{"n_kv_head": 10, "d_mlp": 1280, "activation": "tanh_gelu", "norm": "layernorm", "norm_place": "pre", "positions": "learned", "bias": "qkv", "schedule": "wsd", "dataset": "wikipedia_en"}
Each number is 500 + 25 x the weight over its row's rms, rounded and kept within 0 to 999. Layers, rows and columns count from 0. Numbers have three digits each. The size before them is the row's rms in percent of the matrix's.

# up: layer 12 MLP up, 1280x320, rms 0.0746, rows 193-239, columns 0-63
# down: layer 12 MLP down (transposed), 1280x320, rms 0.0755, rows 193-238, columns 0-63
up193 102:511475487462522467465504505502494525495462503537469525478486512473479496490471500488516472477500485481487502495499510513475510525522523473484512486482521469538486501539458537540497474509474518
down193 099:496501503515477485507482505500503521490536466473524486548514486414468507478507502493502453470487493519450486452488527509509481498520516516499505499511503538484520477456533516480477520506503515
up194 093:476472535480501484483487511555498496513526521503474502480541496540535542515440508503489497484495466463480470531462496476518524552534458497478499496547479508514469510550504537509464493478502468
down194 091:497512515511521543509530468473530529475469483551512480484496489520526514487522502521518513512541521527509499471529497524500469491477550506503464451495531457531459456459511452529511501524477496
up195 100:476523507510510543541482459498493508500489498509515472477522476462492518485444571508511563464523505484464499504510518497529524511532496521465518553502537505463504527516494514485538511519492485
down195 104:514486529521490493542525533489516515501436519499557515508475493503521485464561431483517501527502462486483501501470478476497475462481503449515488505459497535538481454503511526503521532518553497
up196 103:513469532492517503524481478544513482489492504495522479519486413497488518508487521503514506459473495528475527509487533510490513511519505522484453526509518458497501482509512513451519463509538509
down196 104:475505550486559471534498475567495546484432518543495487527508490514458482518531494539493458507500512497528481489478511526505500483493498470519490527484498477515513509530503457493483504466522534
up197 098:523483529531477514497518516539495515467507502541528495487521503514554479482501512472472443524508494456509505549520526490509541527481524502491466499502517440461506496526509525537517457483505488
down197 095:452508491469475501518483469481543538462521535492455496536532472465477471502514537524527470494498475533535502483476473505479487549512487495510445503510505487500485518452524516487534493527481482
up198 102:504507510458513512489521482525466520545474494506520466521468512523494497481476507503513509452489501458518499497529516505508501502503487500514479495493495478478460496530516477473492494500494500
down198 103:532477504517543534495495508494508448529453517464501537492516440528494466516519521528497452512527493464483472489509530482524502526478521511510521462467541503488556503485486496456465501521471504
up199 100:494482509477476493529539513460518491496518496487507475526468463482550541489508513441499504491492520435465489525528498554473569461514532503475507452514519476479542470546477529492492469502483521
down199 096:495542512541461483447484443514500497511508488545537562503531476517527483513484468526504507494509480522484472513498495501538517483513484556519507477520482464474506516519457492509474512494478497
up200 091:474507515522490495464474506504476528478487479536548470523483477530458500515485553484496480505501472436524503540477540503530512467525482444450526521492512454508494515484516503464468461522521488
down200 095:528485504500536508485499553495535561482450519473485466504525514529531498542482494492505517507478531522468488483495447511486507537523535548487498478467528504497456465507496497502506456507470534
up201 098:512511482468505488448505472519480493511482528492511463466472477553470515528527492515500543434508446474535484525473480523501562522509513509488489476520529488526500489536504521466476497522540535
down201 097:465468466528525503531531485476491461503510450538507519460505504487488537492528512483548491500517531494508504531536498509508475532502523505460513448512506490487527485485498514519517471523482503
up202 107:450501519484504478558530509486469494489484508494509528521511483488509463513497505514458445503527484469483532491511489506550547514477494522433502573507482469490496505485520511503494478497499535
down202 104:516476506564548493509510483478455506494454470495537469512461461482475531504514455536513479481450478509540488463506536519501482521494493466533494461475466487507509492518530559531527499499499502
up203 109:469438504497502485513506515523497507502523494540446476497490470491500487506517476459485503477513531481509500507491445533511560438491510539488484561504491500531495513496491489519504444504531541
down203 111:479494488479491480487523457473539483511513519488456546478486465525481502475529532501498494540519519548511473497508481506506478501514511518555504469471496565521516465515453470542535483503500487
up204 098:486457541517498456525486473505535477510477450540559476487537498461481543522512491518496477471466488495506481516517506502498536472510524475493505544520519489466491545505512520499517499475558514
down204 094:515510544562506501515471496488521520478534501484467474540530513506525495509559475505527476513535482488484468468503491514508484471480483535498487442523505485534544467482512475520530472512534515
up205 099:498485521488545481501511548493511471507534506495489470500470532488448494502521512535480518481494520494478484514491519506515501498484529530470467525503537502529515499483516504476510499477486496
down205 101:495482524539503452533465500541491510454518506511497498511487529533500519432510495512496469508524493449488484500522453508505542499525520491515486499523495460491452505498523484510488505495525524
up206 102:514485505493513522547468483497490479510506500543507468443491472550488515515524510508542509496486518450549523515492509479516492510479499524446501504481501442513530490486490483478466509496502496
down206 099:537521524515509503478504509487491504485476468488488526542484467464469506493476516484509457506472532517497476520460516525489516498511494517494503490487570485486495555527512520507539459515510475
up207 097:503518565509506526482533497524488483505553500517511470539452479495553501527522518514474481509534494486478511484525481513512495481503542479516498527531541481438506514494452534521519489508511479
down207 099:486495492529497483488537486519523522492506481518484514555554485474483474565466531483511513524501533465495505524498480503486481484522521448495488510502496474548546444494548479507488476488488493
up208 106:515473515509497465496487533461499503502528476501512481532473474463522450511471509513490511497503502466504535490535510535484486455518537474471525496564478508525490504508469470513508460483486508
down208 105:495523515463488523472490471534459468500481484502529496519486519556498511499495512508459496487501470505478527516495457524500500519478457524513442499488530515522508512494520521496519489497502512
up209 095:505459477473470528485525524526501474455483485501490512486475453459526491508503515513520527493494522455496484516486463527529519487519489475471512480502507458517503491514552481469498506484500536
down209 094:515489497485455495444524514508457511520508514527539492496510539517515460492541481504521513543501466516480511483523496578516524487510525535504482492484499458509480538496503540527538488511498487
up210 097:483457535494489497506502518545539455541487468519500479466522442489483518510488521506511491540551551489458527502480535505547534538493488524485551508490503521485433512496459466529516514507479492
down210 093:497487451502467505537507497461527474523545511545506565497489484468522489500489488507532498501503462530543485496542483490499494464479518520526507490484493478459523496491493509449514526530512517
up211 092:515476501493494471489496513536496511485573507496474492488538505516508465530485501480500498452478501474503480497470470528460481495502531527484515506470534443531472528518543510565526493506515546
down211 089:511495534468559483523512504499517486513481531486527496489521507483535515520488535527538490486459475527477491487560506493498498501461495522527472455521521553464462475500444522435518545487497516
up212 103:514496486477494531471501535516513539482473477486474482496457506532515483468510498519541501542470488457526519552495501499499483487504473548524483490492491495501487525514460475500513481500520540
down212 099:476493476497507510448516458457517533508497514502528529519549517486495456515478512502469523551525527507531480476485524495504469563483533485460542511495500514543511484518499505509528458469531515
up213 095:524472522461550514511512463512453480514481461495511479524505477485524484532508497494517493506482512494488490494498496464465514557533500510487520536501499518497532535513495471483492498473511484
down213 091:528515542506479529480505530492467508542510507479507515504500518501428512455515535529503452496538496476512491498485547562463495515490522493531473481484508471468512528482509497497471516499514525
up214 097:502483552494485481480515538517516513502527495472479457512548481516474548541485535498481507461484481475448530500493501526526491509509529497513535547462517501484485508527520507502471474505489477
down214 093:512474478521538523496509472540449492485465525537503535502523502520511512486476480535496503501566538501531505469520485517503528493478507543465471473518496513478520477504531473507472526446500516
up215 102:511509510499469473543471477510485503491521503507518487471435474529538515513494472511518426518520485491520474493474531496473514543523489491499507506534435419502481487530508505503479483496528502
down215 102:488462536485491544434522521535493471499535499510486504487537547467497538530509475497496514478455500483522487443502476442539531495491491534539500499531519483499527548474493532501489475542503507
up216 099:478496522480522466507510539518456475512475501530508482505504480506487481488474525480499484508510516489454501549511498546494570514517542474437534520514491468484468525494484512498516522505478524
down216 094:501523546503493500458492491504488486463526500479505519495533503497506487522489504513466498557503508525486525499510504492499487488526449510541509507495501517487463491509514497465522520519481479
up217 106:513498484502477512547479491472480486503487528536540497504529491496497474452529538484507512517512511509454507507506466513489539508475497505486479575492572511508459535539524467484478519483516526
down217 111:527513520472466467459452490496510460478503467543519466499509516465486512498504482529485494497476497458523494538467424524503485535496480498500512503469478495489509496495538518470487472525460529
up218 095:508488537432510491466536512529511535516488501540475539433483432495496518537503518518515514488489517492473522494491502471525518500507525475483504475508491482500511516544471495501530507498499481
down218 090:531537450499508486457548494524507500478489500542512520475470500539509500485492517528520495493470491509504492488503509512494518500488500473458514556473494478533534497454514518518503436512488473
up219 102:489478516482530486485493502529460498510477499487517494519528517491523524498481519519470496522542525493485519546484492489474507534478537522465470510505528487499440568505505526522495499466519487
down219 120:512493533474485489472493522523499535517464512480436471450509483495507489467492460549523500510510530472534489482471515498544499504482502497507489483503518512522499515549477476483530529509513531
up220 097:486453542477467476518471491533544505512492463527496511467506509480545469492505479509527470467488488468516509493483496495478495521516507490538511513515481492528428521495484467519510504511479488
down220 088:524528491522508525492509545502505499516505470532534522500497505522504497497488488514497480490489539509484471502534498503558484513488510527480497493489518505511535544473458509477463509527531483
up221 110:515509470475512451488476503531483535519490488491465465471479517469532489458550448548468500477524481524511515501505519516476487503502565490539465466549524473491466523505493468504559484474524522
down221 111:495477485513518499524492444485506519489504568486490477499446515528461498503494530513463496466517515489515540480494506504507493544519486471492506497531489501507482499492486501485523481492534499
up222 098:525473509498530506518471516505540531487502501484502503510491434525479500528509540465500465489488494474514537559462532505489488489484520474526478465513482476511506521531514478511435465463502520
down222 096:526493484508429487513484535501507505489468495531535485521510505492491519448519499522483447472525502509486508531493459465535499454518498501470485454468526476480478482502530480466509446495496505
up223 100:496503479518471555452541537576471536521508482438498478498517490490494527526490489487508501507534519466469494469501539542512503515522467502513505523469522475536461565498513522514482496481480507
down223 100:512494469486522440509528529501535471483507481513469465533508516525525507442465517528496515513495481538513476472509460495529510499501562489493450493531503507514538479478483523528508506527492469
up224 110:488504556454478502509566524483464492537496517464536483486501495493536527490518509472490530544536498530483539509498487510511480519486505485477483519511512495504483540530543503515459492484523492
down224 114:494503462491509444527487502521511515520507514517475513520485504487477489521500479543525486512478501524511495478482556507486499464519513535467460493541497535478482492503514532515522479506496498
up225 099:507516474499503499543541473493490495481516494547508498450481497526541526511500499516493513491515516491461483516476513544483495529485516490492512490493490464497495504525524503494500482508478487
down225 100:506490498515488498436472495499488525486520531498526516504530501465495534505532530487495503477496432495503466493483515504491582488523486517471480509546536504515464503459460507496526518495502521
up226 102:483467488539530495486542514529511516479475507494473498480498504494497565462517487519510531499508505511496576495495489537499514469501486519490451475532488465538500520501493483493512489436514547
down226 102:523488458521495495502506499500524515503510564436538493489522495507481475504490505509510505523505495520533492476472488460486512504458505492492534445448498495460508521513482447509520454519468532
up227 100:487513528524535478480503501511537518489472526491464460533521432511503532536515496526510506479511505469483543479491468529539519494466520474470478504505505491536507495494526451560489489493472518
down227 100:501450489466486494507486488507449492506514520482543496482491520477511526489537495460481504470457501554497476523569524448500467528503509479514524510462509515491495521454536512429473526489517482
up228 103:492483520463517497544507507495487479503489492505480468499496499492526489488460525499494483474484511494526492493506534475472490496504507491485464523497502497472489522489480515526521512510516476
down228 107:527482500515483563468543507527527506497505452491520502476486518548513493498513519479490459527508506535496526508525475480538513453491495474497516515505532512521483502484478496482524460447499573
up229 103:505508525494519487512493497555462504445517504506499488529498496467469531483471486501488489484466504444494503488519470518497518488530525512488478521457533502504518535525493476496509503493484493
down229 126:494505514491511509491433493508459472485503472487461489463515491528528495496495515521493495501475523510458529540521491463483506514506491540544513522499550491516503494502501506473489530465505512
up230 099:502478496501510441500492530532461475484478530492482466499525488514540497471561459476470453487492484475502483542534510538503463471527495497456500539492560468499466523511519522505547502501508509
down230 098:489476478459537511495478535493518495504492444451507493494509515487482470492440499535463545470456485492548478513464496487492524500470510532517538518539481515504517548432515521445516503501495473
up231 104:507490536473511525508531499532516516500450510526474484528515518474500521481480539474476502482495522451471502515523522546491521516485563501493474511503494449506501525535552533541469483493467493
down231 108:540510482533497496511495483496503538494528525454507499548514482512486476538519496504517492468482493485529461512495525509502539486465539491493502520530498504455507500472507538515499446507477544
up232 109:504504500538464492497502499540469522498491516457455487516520449473537526538483526491493501488506506501496508530496487526470506510464465503519508509499484483528516523504536486523539505508482449
down232 108:484498501460494476512520510484547560545472503478495504523464502489485470463467464507520482477507486561506491537464523480515490513526533536521462533489527506442480512491473461511501489514533511
up233 109:509518513472472488490505464535485503496521498539456462503484521469529503513481500485456473492528500500479532480486507508517492525503480455493528548492494432514502481552481470489459496474492473
down233 107:548501509478505535504491531453477475505524504523494538502459526473484536483498502516518514554491527467523516481515503506461493502518504529463492543481468426515461460487519496491503526509512492
up234 103:481476495487532494485503472485467488491429487511506507460505470467487520547527561476499519427483504484474476531500480503480497498498510489493510548478534502469503541546581467496446463515491470
down234 100:486491517495446500487541472485542534451511450488531512513550506479491501501551511477524517498457465493519534479536489471498500525502487475489511516522503494484504518492497523465563471486510480
up235 098:517493484461544491461466566483500518550454469465485481507489511520528531539520501479451522517478490454535483471480489520482499507469526475528501497516485493468447510503498554565525501481508523
down235 097:519470462502513499468533534530491477491511474505511524511523505474521499505491534522460511499406529487477497527501536477509513504533520480495526468525476465478484519506491496503527550495491500
up236 102:463489547508503523520521501489505517474463455527451485485503489520524496534476545536561471497477541472539495491472529512531471519480487506480518488494502500500514515474516511505491499521482507
down236 099:473521475496476521473486467489499536485541479508487464536490512504448520475522525488478511521499478520480545540494428530486543547506497489493491477484486533505534527424486517488469470469538534
up237 109:497454515451469486508521510519530484485457501542507432489535473512536496490460491521442467511484483498502492512512464501557539450534500517474506518580467484497515464502532474504499493487554528
down237 113:481536472501496462478538488515484543521488480517510533536530509517478509496509507533467512474533533489537481496504528527493510509480551482491539470441479549506488467500510486557485481535438500
up238 099:527487489520504502461536514496477510476488521510448453531487475516528492525480472484464526501503478523474499532505464508494507490509517468502537530498498463533498539579507501490544486501526485
down238 097:506524501517480517516444534511496490480476496479487498503499507488532487507498495486479467494509521532488528495493475496513476511502518517477506457452501520525471499525475499512499495489519535
up239 102:526505516508539521530486463484467534471463499554457517509527478510520500500463506497535487524516511472551481494498495489486527511449505508491480518518503547522519523541488507532508465487526520